Each number is 128 + 24 x the weight over the matrix's rms, rounded and kept within 0 to 255. Layers, rows and columns count from 0. Numbers have three digits each.

# up: layer 8 MLP up, 384x192, rms 0.0757, rows 11-139, columns 144-191
# down: layer 8 MLP down (transposed), 384x192, rms 0.122, rows 11-138, columns 144-191
up11:183134120152130139170119121092131112081177112136137104109112105142127120143104135127081102136151157099154094151131152117159114076197135148069099
down11:197158168083165141111107081108163146123106056143142096148076129110149120132120089190214180116145132179138098131094161136119108140115121159106106
up12:128127122129112186119111137122161163121155095106133120139141141111120114165161118115111138096174127131100135121162143134099103101139154115114159
down12:090165154133127056122216141135112096171137139117174105087173114128116127071092160095135143142114160111152097108120098103098159110133144162149108
up13:132079135144141147157132131092135160114153111115142080130162105137147125127117116126101137095126128141119093130134136110162114106106138092123116
down13:124155147115153114133126157149183136118134117135124131089120158075107113114132127107148139139125147109124121104127000134073116157129142141117184
up14:109140117142134104111137132122128174090118109151098109105116182130119119073115160127139138127134080147103126117109136146155139136038141144144150
down14:133151121119104117102151100107138087161101165118114133105141094122135122169151130189117147151117156114146098155120187118111140145127106114144113
up15:109119096185089128091111097150160161122179124120086127117112096099133117152118136114140132104166087137133121145084138090116048117099201086175118
down15:105138133132151107127168095121085093137132145103110144127120135127116128160109181124101124152141125131163120099144064167124137125166070112154135
up16:124106141143136076161129105088118111123120145129139126131094068122126163127104126128128103143109118168155111094119132143131148117101141106154132
down16:095149114132162114107173158173116125148180117107167138098148130113145143145159144098105155145136133121113118122148117127108138155141162145137167
up17:117107078162132130146119112098164142111134114150130136109111145101118054109123108150105107108110098138116134131100147120135090140047148167162149
down17:161140115119106114157105090127113125114081155126143124136138136145121199147121146163125160087108153091108146124160120098111167170158171095117134
up18:107167142130122147148073192123125135146124123140116128121137139121143125128130081185053176095100121166102154141172138145179169108133099126156134
down18:124096155130097112118184091111093135122130127148122127109149112182113150088099177174155124112115130147138113116138191096156095117134147101116117
up19:121116153133111097121119139124139160100127169152136107138157128090093116147141127095085100132120098140090121126162147147126101127189152158093141
down19:178128122115121162117130121109100095159135097113163102190118145111141085126170116124128111084110109154153093125144093106095172158144153143152130
up20:162117108096120124086127138076145133127155149097086055175139163122089087119161113119124153153120128170105092157118144099095102103123154130156138
down20:099122171075190095124117108149136158114158136120105196102122134114106096135185149127135151150123135181118126130129126151122143108104123081150072
up21:111135144105127135133131136124122098137170155099130105125117119111141117132142110143153115146107136127121120162103143115124093145148134155111104
down21:152131120103111099106123133104137123107120153110135159114125111134128157096099138129143135102143151146131111085137165163119150120147145148174126
up22:144091124168121108124123141120113113134159146138112140129121096095116133131122121147159156097130124138147152117132141120100105162060126108152153
down22:100189151088147126100120120149158168106098094121119134100158158157120109148110157144117113148143140144118132139127140116140155108183157152097090
up23:181097090111200171116099144139119150153144111127127127159149138105098107098108163128130142142169107127121107125127123108136099080122135151117154
down23:069210141164094118101105176155125086120166157101098156154192133097156130092163140103137110121123175122176113154146143115116163153145202128167108
up24:110156146135153143156101135141089146098102119138143109150086070094136112166127148119131101154155139156136118078163127136100122094177132142125122
down24:130124117124076123150084117105136107099110133167138111150147179109103179089128100161114134127146123141130104152124169103135124142116167110101150
up25:130102161137124127139128116129103117144113092148143133147137119139106144155107140127127162118133097095150069132124136129092085139112147116121148
down25:150119091089091121127074089088136112131146141098167136148083140116100101142139107123134089118124124178115181156123095139145126134151131107151108
up26:119132109184155103116138119120123130096150073124111142151114164171116146111160110098140129131148143135134140122116137103109131128097161128147138
down26:167116137096133141133098102148132111133101122170135133103121140110142104128109122172145135137095098106094125182145115118115166122181132153148128
up27:123146138126140151110104128130123107147157135124100178159115112151084124172124087105118133120113136104124126148121138138128135109148131165126124
down27:149131150124139118141133069125149103138101154128137087097103137112113123117130133191145139108090144121120109117111168114102108159135117130121096
up28:129140115082097142139117136110099107152121142096132138175136139124131106161137098124129132112093095104097113097104145126076106151112128147141158
down28:091124094153130150152090099126147092146142113112142145134100086136131139125136136108149133131143152140118154137156102120133141145121130103143123
up29:134147154153139111162093125140131110103146094101126111092111106071157127140135130107123140098140105153140167102106138147130156122099134116128139
down29:147132127154128144140081103138122148100154138162109130169137147130148118146127130161149100112143140129122106156129189093113115121159125107122121
up30:138079115148114184155144123084151156175111121131130143162148121131109091126121134145139106141157109134105101136107133131157083139143145132151143
down30:141143132151125130120142075148123119090142127133112128107120117133157129114125117139139103090137162140110121110127000115136143132139151124127153
up31:126112160130144126132133109130147162126142128173125116094136125120121122148117139124113113130148126162095101134117144148119130132129149114088145
down31:134116113139132131145191095111120129146119123141139121128111129136129127123113132140148127115143141121116137115138000125138121123130120135134137
up32:133141102156132124136111104125153116118124104100132110148144114156142114134114119115107125089064104116157106133149149141122089139081164133162143
down32:149109143117120142112100122119168147100097158135180104131109144132128119116119095116115148107178095115143143109118158120160138143178117137147132
up33:121133135141087120126116125124119106156101192174078153177122124146123168147121111122152136130158140120113052130110144119094090144109143105154152
down33:134093122130133202152139070093140138180125115129120116113141104154118131187134129164148130088118140173149121134131050155104143149103102136159146
up34:115132157127105091128116142132124119131109154102161086107122112119165128101083133098087162123098088096116109109079156129164130143160169144113114
down34:121120118130113124104079119105136116182125165138102131172151153127144178074137089105143108114135133127088099127174133093137118162122196119063143
up35:104162122128115094066119098103156140117126131105090126135120137128144150087203146164170149142129148175123099168082131097154132092128117130107128
down35:148087130121137138165137157118135135164125123154153143113136152122086129124132119118109135130102125104126122130138128158120115138140159115142147
up36:081135118119149124147113135114176122075152052099126138119103132128128172154080157150144155035135140128102144126148151158163140118129132132094144
down36:150088166106098142191140047100062102140070107139145115168133133149125127151067155149121145151186080139104126163134100130125113131139115132124139
up37:147117141105146119137135133113145137165142145170128126132110134152127140127136127129138098145133169098140118161157077132101157179131144123137110
down37:128120112146125142138120119129114129108113118116132129130130124109122126145125133121136147118120092153115134103120089134141101068109123134123139
up38:134155135153119147129122121098095136135162139141123102142127129131126125130167154116097155143126094123150132146124158108101108139165132139129115
down38:127126110140136134132087164163114132146169110123140115139130131104120124147131120105116144167121109167126174121155102092150149089103108123136146
up39:080129132125080078091117089114163154108052160181094137055202154107134145129122101163070147092090167091126060179112169163170135112116114135155105
down39:157075160132114167104133151103083137106107088178166070150123169165139196166132120142126105146136125120123146122117209149174155156205119154055188
up40:149087197132128178146128123121088143130093107124084133136134139122110134117128071131124150141116147108187096076121127141138150105099134151134142
down40:075163141109105116110130122118200163152139173133133140106144121140124117151144158165172136139135157149116111140126156084114124149135156090133089
up41:150107112165138094130131135090112162125140102129120109119092110129121113122100097103129114125104097134139143080145131127122120091071143157127199
down41:101130120135104142108143108134122089120129155167112155117110119131091112125129147124131130134124176159155118151164159131140176181182135119172102
up42:115111101152121095134121138161138180125114145150095104130113138119107117092098167119108111157133094154118092161117139111189138102120137130125122
down42:142153157114112123068134119126122118134108162112138142104153133137117125091114137159145119090154157102134106133110173118126151152170128133172091
up43:100146145135183140156112150162117095107101095115113121105127129120124133108131144130152123133138138180161142107170136105104132122133120126098128
down43:129089137145113151139088133120128153138133139139152133135122154147142135118095160124107143125139117129117124126104217129137112122117146159122143
up44:119087133113121142185109155158128113112170118066132093118145114113109123129138140139125137132146135185159158156106150152114166144087143128149119
down44:152166131141106130095143108124132126135105138165101100133125149072106107125113050160126073109097154068192124116094144154151137133162099126172115
up45:109126104148177108136130115160116151098142109202109084121109092134117121125125131108136138126167094099103104111124142102140122118127201110116116
down45:122078163104086132140097064142133127131102133070134089117124138132138102155144140197148080129123120157093132141156103166113140118136105113115149
up46:140160116118133135120113123118136138118143175106122146127110122123142122133114141125132088111119133139104147117106151132130117130164103109079126
down46:119167124112105131099130123149137092176173141125130140119126162144124156164147105157131119112128163101105119149167090099103116187096129145169056
up47:103155146158185121151105150158216162145120129163090131092109116094078088112140098121134153091139122166107091119154134135131136092141117093059134
down47:114105098140124149141077149151154136159133157141142105147131157122074137122145110119125102143131130073105163143126000126140123125149106144136134
up48:151183115135133122111123142126093125088127149144121109121108132082133119136092124129117100157096078120115130162127136134156095132149148131157154
down48:099125117112134133095121145156138151157106165139167157117131127167129128130150120158125126151131132136111132128120159093134132145160137091162098
up49:113130120150113104120093132092133130102118116133096157127140166115144132131152091167125144136088129153112126103114134144140087078096140160149154
down49:133120125120165103128116104145125120132136109103146111123124147116138120158126192117128202156170128151143100158121060127094098146132094094087104
up50:138130143102151110130145134142122125160138123148150139133120140146135168109130119143138126153125173106150138151157090106103156180154116122136083
down50:130119116150122146134115127114127130098120114112126124127133123098122117149125139115129137116122088149108125104111136134146099061106125135119148
up51:130094102145116126118119133116157166106150068104106099085103161093122123127125159115123132118149110117137104146158122168151124061150137130125142
down51:145189124173125130106093133159133116152153128155134145140162113141144153132109122161113162085151181108147133145119115101159127154138161150175077
up52:155144102112103124146127164125127121122140109142114119140163160129159139180148132132161112135128125114089140117148135128130103095116151139127129
down52:081143128148109115124099164111083097123146136112181119119139084142181110145183106154115111134125147163142114129136090100098142139122106123147112
up53:098154127101131131110100159120105112124111115067105146149141135120122157153133086146118135170115140123118123099148141116134103112124135161115107
down53:136161131106144112107132130094156174158122140147137118108155146162128122157163108164133102146137161107142092144139122144089120140125138109141086
up54:105139126139072119112130127112191137122149099106096104144165125142098124168134117148144161091127140117140115128142138130135073129068128092121107
down54:123191091132132087141075203160097089140162183117146131129169090070128162140200083114115145138128180153129147124156056125134138120158129151163145
up55:069104112160148125185130146042182138142115102141129085118155118130113125114109097102164113112131077132102145136107132139099142123149163192095153
down55:143146131147157091117146129188117171113169127096154117123138129110136180090139107103124172123147127131144113095156034137108133121157127101129141
up56:114130160153126119127121137146128114133129127131113123102142151129133146111148128130110130146119122137122137124139147137203111104100154149114137
down56:161112110112169133127145115133126158162139137166162124114097133167138148137115133145127106154140167134097153153147066107098115171135126096131135
up57:125106190172101139117119115074138126138147109098102132131171097144138172154158135097155148091134115092141102119153133137107103133103130094133156
down57:122213119112114115102117095128127130137112154123127127128169146122146125100099138155117129104131115112142081108120255120147134144133155136112119
up58:098108144131107141131127133101142133110124144098146098109123147117135122080119126141097119094092139129087092136147148144136121103129092145125141
down58:125124118126137125132137146175140142136115116161158109118165120134160105187146154103129156159157099154166142147153076088085156191143138112126158
up59:162131129144113122099136117086198126084142154120169114121162143078075140122172150131120120047106131130077110164107151162123105132137171125169100
down59:073127123132125113159092127168098125152098137134070138130091105166157136110072097129151132143174141142156096082147097118154146164143120114089156
up60:126099123103108149114112122127143136111094133154092117142123102161113135126077138191084157094137156128137114156169155129151091069117131139090156
down60:111156105160150095111166179174149159151154142116168099191128158102166142083170119063077149122158121120137095101151054104105147136166140103143133
up61:141157183122154153153135121135097136080110135112147137118128134117140190122125163098140120105138131138166144106094143127138108130143131175101148
down61:161102127104110123131168092107133132138170118180165144094100144144133083138094122184156120141136115101121142140183120102113154117149112124120140
up62:132122100163123097118130149120130156114134078147109108114099156132124109117129141115135113122134100161166107137124135144160141109104178123144116
down62:072158144147129145101159145116158115131137147177143136127126108153101088189119123138092150113136148093122117115124181139100146147167129121167115
up63:186096125142094131147137123089172121135114133128127133209138129096142101100127123159152102087147122144140145113115145125156121141100136144172159
down63:133128172097142140132206065119125142103118101098136123112117107138119091150137178177120108149140145159072131130111000133132136127130127125127140
up64:170121139130134105121094116120144128162134158123079116100123116071128125128141150147139134152077113116136108128078136102113123090093113092145140
down64:117139134091091153141153132132114132106101110134143136154118132144147142143109097111121154114159073142156093166049041094093102158132135145093121
up65:175109109106133146115130086083156159141140164103102108121184105148088141102141142134166130116100180118208049119067145146136149118124118128101106
down65:116154167121137173144085114133151115120129090132179104081095135089115147149113133173110124142160129118128114131161183135098136126132137101104090
up66:146108115145097133110128090126180117125128121106126148143165123124138118145105125154108142124101131137131101148120166119132118161124124158142148
down66:149152145150140104115129162162147173138128133140117170141148106114120156091090125109149145109165130112098112097091093129147153090135095187108125
up67:122198137062153116068111087126134116138089129151091112104088132132171100150096090166127106165100117181138094143126145143162139153128136112131118
down67:159056113135117095116130151115137144111128160148111124171178107141151177106121151159135142120111136138111125109133173104126118110167162129127120
up68:128150108127092136134131144094135170163119113105112146138131151130145078175125106145113112123137134150121121138181136114145109132131115140153144
down68:135122145160116146113107105176144105126112123140150113146133091153133112112099112148136121105128147096100140138096177110118133151143114087131128
up69:114104144117140159159124119143131111134140135084121161152129090150138170118136116128129121119152122121113172120090132155122132133126130153094132
down69:147160141134110139072183128101123139123167108139173141089176139130114127139155144191157120116114151107117109111137047114156140143133141161179107
up70:154145119121112140112147132123129119114104139104115095121121158142134095124138109140138119135110099142099102154121140122160110133110119134113159
down70:151104115167126107112177133132120148120147121158142123121139106100134155109140155130117155104133152130131132097148103143110180140163130138149136
up71:105116133095149155126115136160085134152192159129162153088134115138102137133083153083128106119122119125111122092132156148130086138121126124105139
down71:088131133128192095122128131088134105130187120098084139076106116165115145173178134135145099159122088122149149146130177122174130082122096139131110
up72:163123123128159138154107145072163154120112136147124095142126128127118090107119170123152117125128135129116137133148152121141138142123142099120137
down72:130123129141130127145143105132116132142104119145151118105123124120127126155116144138135136105139123117117130121132000125137125118128114135127148
up73:140114118121118112146121133127104131140136128129088133177117121109118151119133111131119124147143117121135144149126136118137146137125154132136150
down73:099174122107098107107138125143108118111123151148138135077133117127130136157120141124148158132148157126143113120142087118136161112171109167130112
up74:113128103146129140085116146156140119127131130094114140129120158132123176109140114145129116109085147108125118116086146090177107125119143110125131
down74:157109122083131135135145105088121167134108137152149128158135137156137119176104140136137149120163149147112117160151115149092130167158110127123116
up75:165100100161167149140138127093147140111164102113127122150098123119107104092091135160140117122106097137149127107122122120141105129076124131114169
down75:116156152119093127113118145167122117122130165138128137110139120144154139161159098124108121113122156137103143137130183109128147144148131144141093
up76:147180113115165137136101162144123136124134098153133155157138134149120130127140142153090131094133132195107159119109131125105133124109121123107162
down76:129141150165112137146126041117142133132116144120146057105136087093160128159115128202147119101145144130142139136131130115167107121162133173100095
up77:127095163151156120148133132106125122102137132138151124121119103143128149123127128101117106078100132185136135116114151148108122113098109086126144
down77:143166111123112149064163176125149120149139147162137159135133131113120114142121105146146145168165131099092150159171095129118139165117153116129106
up78:161132132119124172147114181138154139128112127077096145184147160160120153108140098124132141158124136150117171090120121140135137102111132122142185
down78:082135118119105115107136111096096123159133160127126110131165132106153100145113145183152110141130138123130086136135131105130112166134148128156097
up79:118082130143121174142112115110158122131130144114127108147150095120115118134118075154128122126097132153143099124140146103115078132108143120126141
down79:181146117140130115100139088110142145101167131129134155072141148141102107119093172124160131117134175103114120096124144168121132149158131136134130
up80:091140146141091129142140135121178116135117114123115126167122122155123164151181122093136167128141120156145092128136158121150098133091210117114100
down80:085146139140130129092100140147158151144129146157121123117141128093127127137115110176075105154122145143148200189164150136095181134154109092171124
up81:119100137167142087157133110114124140107123131131117132085097094126100146086125131125140089132114123146140140102090147155166150141065155128122127
down81:139169117120127139123143106158129119132152145127141130096172130105106107133120147157111121113104140142153115123180154097095136162163151113178127
up82:088100129160105145165137147145141128128120104103148143138123096141135133108136124122134087139116101142125141132103152115130115166073130138174156
down82:107126149114135132126127099140155093116143142166146133121145130137142131145143121150135132103105155115125106138149110077120142134129143109141120
up83:108123114126102072156109139117136159158132126160115131101118087113144116162122135132106137129135091147117156144099150087133157132072129088164176
down83:118154125125144169119134149150146127128117117142124131126132141162075150121142138151164156121131120104094128130156110155142115116154140195079128
up84:143106104140140132146142126123106113118122128128118102148125112115115078100127127136142133154136127139122107108154139119153149128125140137129147
down84:140107152118126128134153122112129130135110130146143132144107111140128146145127133140135086128120144126113149141136098116115122167143137091119116
up85:141169142159133148117125129095114104083109119110124162129118063121119122185098134147112064110102107130143142140125169147117059155098165106128183
down85:133123154127152084144093144095154114163126194136138135072168116122101107093131082155105145134148169102088161080152127133119164129158144117125118
up86:134102140170142171140110125096134149118131104127119149144115128140127108151157100151152112116128135100153116127138148094135091126118141125112154
down86:148163108102120114104188102120151127150104147132146125110134138131155102139162121117186163120136125102130102072128000132137113133151115153148116
up87:114109155132141135116132131140128148125101178138106146114104121112100121103108143113110113152147130116105119120112133180148132098173131126074112
down87:115177112119146099084105125157109108128130157169152137087157131147123132126132098113128121122123144129171112110127158066109181158157164168193112
up88:110111148134177153129109122140130114112119130128128142101118119118126136169140131119097149118098138124158102132110143097126084142119148100102134
down88:147136129091107134126160086113153164125139130106110122117137127149176075118106153156162096109139126145130108161117124141108160161141089113139170
up89:118119139152104159136079133147127149155147135098111107114130128125149117134136158143136176125135152120102112118134132101158098109152151154084135
down89:096122122141127124114108140126167128117114142110153156161182118122120114121122116096093117094121154105139118150104104095120149135095112074164113
up90:162138106126120139097134100102174122125148104113140115061165129087117087124184118117122113133114076150154132116084139133108095111022156144137132
down90:158075106102148115104214076163135153111134116100114133123144149191096090135131207129144140139139131088119125160135000187131123164173122139162108
up91:128177138133137112105108161140125147148138090115152132148133133128118123187127149118086101115162129140136107159173137131107131092161148124145165
down91:148113154106130164143135100132156097084106125104125129159150110094122121128146115166144100101138126111181110113120229120120139174122195139129122
up92:135135108121124103108130132144095126110131125110122139119124131118113161141115141138150153138117129133120150098153117131111126103111093113122127
down92:128118172132134135133119137104145155148124123130126110122121130141132130128144122124107094132131147123119122140129142125128128153126153143124128
up93:143110169128143175175100126137135159127138134114125121133122108146130170138098149103133151145154125141115140093097124111125125089110102133129123
down93:156112142117099115092144122132124111108135132153162136116159119128140113106122157161122132077119108105117109140155198167103141154151129130134179
up94:132127158130157142151131126123112161097144090055164152107153129142116124129076183135127147122163133160176142170135167137105136124131172134142142
down94:124143062139136127153071139164105142121142158170110119162124136111133118140150072139115091120113142151092132111135112130165113102148111142149119
up95:133104138146106172168125173091100115108134085072108120113111104164110113113092172101132119142157123180156144077144175206142123115147108131063140
down95:127160168114158146142106119141157194117177077138120108133114114152126102201175112162122119157139113169167146124132147077123101124139106138100141
up96:143111116161143115107131157142161153076111093155150151111121158132152137100119137130091136136137111156139130149145140157152128098124168091125129
down96:110156142108129127096104102128148123119079128155125129142146116128136120098126146148147115096122104110110080128126188138089110118138121133112136
up97:094123115117163098092128165095137132150143129121120161124101133103115113102146109127114112127108098142104101134112137160096111110147112137164124
down97:108149155153121121131126103121096081125114154133140111064145161126138155143127130153120095093127167119119148110150145111140153143171148132161070
up98:123146148137108161103134151110097114128149134086076109113131085038112048191165127125122152114100120158134139104115134115120098133129187121123179
down98:159105147195093108130133085116134140147103136134127117130144112130162172095129138151119152091113154133111085105151093119117127103160119152125116
up99:084143117125128113112134159143109117138099130128131117121094133080157091151169111140128111164116134168127143122154128101129098060185107172106111
down99:151165119171133163153123137120148118106150147130123150125147149129134143085113160098080136134160127076146125108155168150118134157135164104170138
up100:143101129192158133129111109149149092102112142118128135121135109149117146052117094152169140109136167102150042120146124133158083112085121163122174
down100:148126116092107150106086109066093180107121112146146117118115133122107091175141150144106118110122116135058171123125128139142179092136119093111105
up101:162161123133186097085120150142110128107143134135139151171120145138108125128121133145115124146121107135085143118082150112122127140096123120167135
down101:090176133163108142114166156113163097162131151141114144107149142139135083122125137081140147156119141126161091118145115143087130154141157124151108
up102:166133098121125133089097083121108125084142146112148148112130124105106171102077163122104143104123120134116087093105147125146109099134201126122079
down102:146138137128122127152076119129139124132103153134127118131112099153165085140139103136138129138169115133113148139161149126123140138119119100093168
up103:132118123120138146124108117148129121122137161095103116100131119110111105148131139091117083138125119112104167113144151149146089109149111113058165
down103:107163152136122109138168130117161085114180114124120108133129126109131115183153080140168086123137105161190070108068160130097175157106127130181121
up104:126111102139136170133092135115170152108074117193130132167198161108144123091134104134128132094059072160100090142085135164179129126083155175103187
down104:120155141085122142135163068132097120098126121112133132067129081154041094213090185234166065111130104135156146131117042158121179117119076107121120
up105:133070149161157112180090184150091143120130125121136110142105086099119149165097124135095138111181082124120118063144144114101164128193162121143162
down105:136089109124105098149126100127171104135153102143109129102136111144107090128153176148146090130081155150102141116150178138125097128101124134165106
up106:146129174104130147141116119123113109105116120099127128181130147117127142143152132114104103113154087163132148113115143142128120124103161099144182
down106:101140129157123112131132090145164130152108111122136123067147095141133135152141122125158165112141158067141118087128132127155130130129111097126089
up107:156101139160111088094107103116122110155137201137107109099108100114182106111133088183094136124140122132097132103095141076121108109153153111153130
down107:145158128177131167169178097130167157086129073103118158136140127103124135138097110130140093134115116129140105079114014143149143149103102095139145
up108:156055177099114143136116101083131125144117102077092155142175156130133121167111095131136131138091137123194103154120167077175094131106151091115139
down108:118147118092134129136139118144120094135136139155160135102151111123116134158125152155109136127157140131122118146148191181122130126121121158096070
up109:140123084137114117123141145102135154110099111117100106174117140114143145135150133116136076152146096164106191126127147159138136124131133135138149
down109:122153119135127124095135103135115120090132159143111120114173090142152108133141116144134139092157176121111077103124085106133166115147144123123122
up110:115149110107158088059110113118124139115102154124100163144134119085106117126129107140133160137114122162091138118120153133104090159093119139185093
down110:094144158126073145121128198096138079128156108128166103074169177120108091173126093149151129129110164153137131138126171105076116109123122144124135
up111:125123117130110150168113168129130143132133098120121110127176110139154121146148135128105129119166137147113173145155133143128143129122119150107136
down111:082137144145104102102094146131150119100097132143101124117096082114104141120148092107158095092083161107162122124088159090116168147126143145155101
up112:146086086130137102122129143099126134113146140132170150122106128136078149113080133136110119117084084100050070144071126118164080113088154109092086
down112:118149105187127127154096168152149101134114139144126132116160108121147120123107104096118162123139159111151145101163099134154141149154141125156159
up113:151158128074098140109104126130145121125136136138109126108146125068118125131187137147122120134107117122122062153087145080135097141128119135152119
down113:123130142186110153109114119127095123092105135148136151127134099161141127129086130107125110124146128108127171103129135120115131135142160123111109
up114:138113133141107152111130090052148110068148148058136124110124113113115095102146120141130165079117171161155110147065134207096112092091136091149131
down114:081114183127140149159143090130136135158108120155127144064138154084140151123080117114095157078137135098091115092144134103095133128167141112137120
up115:130115134143129130149126161118097108112150104066113108140112122106126142097180119105126157133139133134140148109102108106127122125101136104158155
down115:120144133108082135120104125121140151105087155173150107135118119138125122123106108144141137117111125108108112150153200110123143148124125127098124
up116:154110164160163151156105130089095129118145064138101117156099128149113096158123170136074141164184114135135147150153113096165131142120154118112165
down116:179110108133127160103095104121145103169109131129150126159134143123128165082129115172176128087106174151101147167159074081118132131143162102107132
up117:133087122139124146161125128101145146150153137124132120126132094112113105105125131115152116104138120126145154128118146148123143109083138126141169
down117:097160130145124083089179124160154138126112137133117119100152148155149125169112122146110124134102171098138111120141143091137113150147127141170077
up118:131098152130157105121122128132127151116099152153110142148125143115100136076121140133124138141125105175140116121102116142112152129066151153162130
down118:109143150125125130108125106117168108118130184143167131126138139137133156143130111172139143085140153114136099125120223107106142172136130104164103
up119:126125134101113189146123098134181115067104116098061069151137121118161135206200123112094113095148093152098162138111142121111091086143183120157155
down119:042151133168116122170209203150128123148155126110125135103097126119108116151106153024094136175102124069193117085123000167132148133100105136088125
up120:137120139114129132086127115136096130148122188117133129079116124103105144118111069134132157137054158124124049091119134158158152115128111126108105
down120:125143118106104129130087142122176134143101130155154116123150112152128122152153138146119131133128091121105135110085193094139078165172133127131135
up121:149146120123103117129127127136115107126091147159139097091123130125119150124122148130108142109140104126132130114123142118114118141132113139143103
down121:146109120132146139159125124139111152145144103153140133157109124139149119177117149139154125129132140118121150149149091151111101153126124098128125
up122:109157107142081101110107143113137145118137137086084123129152139114115137156136131121126138118134107155118137101129148145122123091121110109138131
down122:130141142120150112115159131125129133147114113140158099137094138133144154109133115132148106142101183123117125138141102127112126176127125144150073
up123:100103108135138181124131129096133150165081153124136126107172149165085116112105171115133175121162122144146094114088140157184092115080114163124107
down123:145156154136138102165164150148104138115141135144123100166168094114140126142179093088136144121121088104130140144166081072126145148148164115119154
up124:109103131140127120106136128157098103080105122133135140125126097128113136078132160095119122130172092157133142120099138128122149140087112142130159
down124:159151144074133119150113145110196146161142141123111105101121108105123136141206126125127118145085153120110117114116142120124109149172112167141103
up125:150136096158147147130115110111172138120079047114136127126132073160179115142166155128142148158148106148138117120140137101152123093121196121140164
down125:116148119152106117161157119169123123125167157076128120137104067118100106116113117125110144159127147171152163154119047146122110119121080096145113
up126:103103149131130178163128117094143129105115125097128164144132093131131112166146100102143118104150107118084108093137150175130097120181086140086136
down126:125131135111125099135131139121119126110156128135128101117125146136159146103164101105146101079125145126139129137075090095108186164092108100152136
up127:085141165148129114140125150138124125155121108100118169159111118130144129123114091116139154129138098132152107086130125133151100104103110140092143
down127:131131134104136129113119118126129132104136153137123140104138124156128110146142115136098091148149142103121124156115191116113153142116164126142115
up128:163128116130133141067125109121156142099145086097139132174130153158103129137104157117110150094155122103116162139107152085147070166146164111177166
down128:065088122122095134163125185105143109152113123127127129096157111110108086125148093093121150123087126115141134097140118141093151120129137150077097
up129:175147099134075134106109124145140139115177136115107101118119148116145116135097137124123092118112115130121149094117118124169119108120137123118170
down129:127190150103121136131104130142127108120090137116148115114133102132149161112131121155099160106126129138161118142116153076101143185153124124141118
up130:111119169128099167140124120128137118117123121101146149137146111154143127142126112106118099126119124115108126107152124144164123081170127120095138
down130:145175152116128094092169120123122113122120157125150109097141164115118123081128139165128135121146155121166126143144111091113170180126125131152082
up131:115146188094114199138145172124140117096119143115120108137162116074111073140121112115122102180104113105141136119096133132152152110165161158157105
down131:151122112102102100164096092107101104140131122103149168092107132114091147140087152139147131139172124139120112146151148165141107128123149077140129
up132:112136109153139113156125123104149140126134109115104132104136133116124136132139121119143159128118097109152113155150136154130097135121169133134116
down132:141148161074102106105131101154126123156083177106167130118127114146119104129100171140144119142130119158149136107133163088119129146154134116076131
up133:155135141126131111130132145115101138084114099109146150144165127133148116103124117124130107125110130178136135087130133141113086130053121122138126
down133:130171159119137113100153132114150107159182137154139123069115132118140133127108146126182127146117126124134147149121141119147138148147107147142121
up134:113139120097110147129101105140116120086176122076173133111161121106127131118127141117090112105133124123137150119114134101146088123151141104114115
down134:117151126082158119114130105103108112136129112101141137106133138174126113129128118147175127125154127140136113128110146134143145146075103148172123
up135:102120128161140152142117177140142097113087096096096144120159092137121182168120163129092183173130108124109139138149153122106149137093138139133131
down135:108103154095125071105104062087111100095113136147129061127113106147104163111078151133136116136057131124133140049129170154158117114129140160098135
up136:129113142136109147146128110055150176119131066098142106099107143125131133123171110141134117150124103144129099131118132140155117107120144157123120
down136:094156122148116104129112080145146118115140161158102138121157113140132112130131135150123121108106152113142123116137224121131155140136115133149133
up137:114131114126124099094132133142138146096128166117078095120138147097093159135164087090105137132093134136082112159119136098151103090169110107125133
down137:091103168098119130123139159123135113121126124141132151085152154143150067142139104103112096161121111116117131151152177151136147151140123198141088
up138:103123138172138125122112110121120135120091064131065129073112116110128135116149122115082158107158121120105181101146151184153145160098199091136167
down138:134092147093160113126144124107138129160115109151171110068101128121094133136094128110126062128103115104151126102114170138152092100160117130130103
up139:111122149083128145123110142100139143137140121110086128087119171117100139128104108141162151153136113160161082140130139120124124135130120157130118